From a checkpoint of a small transformer trained on Wikipedia.
Size: 9 layers, width 96, 2 heads of 64, MLP 384 tanh GELU, vocabulary 8192, 1.91M parameters.
Architecture: learned positions, tied embeddings.
Training: a variant of SOAP for these matrices, 142M tokens, 4334 steps.
Each number is 128 + 24 x the weight over its row's rms, rounded and kept within 0 to 255. Layers, rows and columns count from 0. Numbers have three digits each. The size before them is the row's rms in percent of the matrix's.

# down: layer 3 MLP down (transposed), 384x96, rms 0.18, rows 375-383, columns 0-95
# up: layer 3 MLP up, 384x96, rms 0.227, rows 376-383, columns 0-95
down375 104:097141129122135125157127144119112119194116109146119172164119131137143166135115133140120121129092148157162155134130103101133117156167088113105108171133148111192105148098138133123128130129136160135131139111128103122149113140159093139152081186079176171139144097153157124123131133101143142126
up376 109:136115158112109108119140120132135142090145125082094164137113117183170144114132165148136116145120122122146128139058099151118108128098119130113137149117144125086146140177158140159123118137076110100153129138074123157146112140121151098116152109120123088095152162098120140131117164132108080153
down376 109:159148143142108121121111154106095108112100141147166148166133116111132129102102135139165138087097166122126103129147120172139099161099130120194086152147137145144114128155131101137140152158140096146095122185149129157087105136121128118137156090115131139117160169118137103114091142147169161136
up377 094:137147098112143103148114114082136143120094160151159154149117169143166104112154142118139091166178147125110159135147142132080121155137121113106099127084073150149115151149089114103127137126157160150130119120087105108159131132148096162120148134156117141097155099133122151113112095120095167134
down377 100:153102115142114135116117130141128106116120117119130102132073141140146104163147134151093167177128124161175130108073111167155138161118135129110129141117111123127119110103074159150150113121105117145144102129117168075080176089136083147142162125138145106131129154173153137131113132120141157130
up378 108:132112127134136093118127116135115084119104162154114124101112128105195171148144109151148132083165158119141111119094094140108127082127134142157150155122145144127170161152110163118100112120112109119107160135093126158093133096059145144134157126168103118171121138124105114091113133126148129147
down378 110:173152098207113134122165147109122151115120105165141131165118145143112128105145120094117134133136097133102134112151171128139092145090148153156132160133142141124137109101135164107129116138180158148122109118159088110120124181125153109157125105112142087125143129122153151145101106162136112180
up379 087:103116090138150125146115097123091128086102116102145124144116122053130123157113126111107102094137157120145139127164093144153144142156151130159112124149134123100150135112120103079136102158133105120136136155134150136147168118181145152089129118133097099124174149096112101157144125078111172142
down379 082:100136120116150128082117154104134142110147119163133151116152120110134132113128141141120150114133082096103120180084138105081166132116093120109124164117187085140121130116117161120083159144146086094103129141094131092114133115115085131152162127149121138113119115090154151141112153160144136081
up380 097:153123136140110115123151130104100135105165179096067079111109093112101152116112166127105129139122144143127113101157145129143086150115103144143123120088125121091150124151075134112156126112117116161115160101117179131158098133135127153142123170096126150171117099177122146171142134134138119122
down380 087:155127129097096109125127088091143142125148142122126114102114117104158116110123130116116065107156140126182118136087100156102082116151167127144124126159161109153141145161175115113116122105160125122116080100124130110140131143133132138185147132103136112116161183126095093099095129143135164118
up381 111:149109109160090150125099130140155111147106181123147114149094162124115133075098117157141123157108155155124082137141107130115106120122116139203159139083144156106106115130128071166129140161143110096115117121107147118141135119100125107169081146112160123118128143161145147117104124125118154111
down381 104:128124135156130147126125092163119179130146131125145120089126180088148151101149138102111107095099152116138137108107142161166089123148107127163143109159120124151104089103148126148144141099110122106155113112148104076127088124160090087111134150151099162126158102157128091138125126143127172159
up382 102:141167145160148172125150158119110135117110185139144111075155099115120139090151122115103081113157108098075142089136116106136109147100102161161120108149120119136160158094137153152132104112150170118120147129123087114149150135133089152129160102128098124107126106109160165106139128151119154121
down382 100:121118148159160107140125135122120116131147108165108093087165129101131154188110137123129115101111130159164125123104102119106120128161171094091118163116116093144140160153096148154128132124128155140160159160156134107142108098108112120136135088149098145084173146186145129137146112087155131141
up383 096:163152160192122100124109128168115131108108132109139124119118167185117164129116121112117104111124163136152119120146149145134077125070142139106113140097149144109148081133142139116090127155163151170132118132122192151183148138129132118139135129112144080105148133153146105131140108126112105125
down383 096:136141125143118118140146143071102119125129150110147113131143163140167102130123126145106148129149149145114097122156134099146149159133201171174142103116136100172134129154104140097131166102134130144119136149083140103135132150131121120107128137089135143147058110139131111172082126071118126145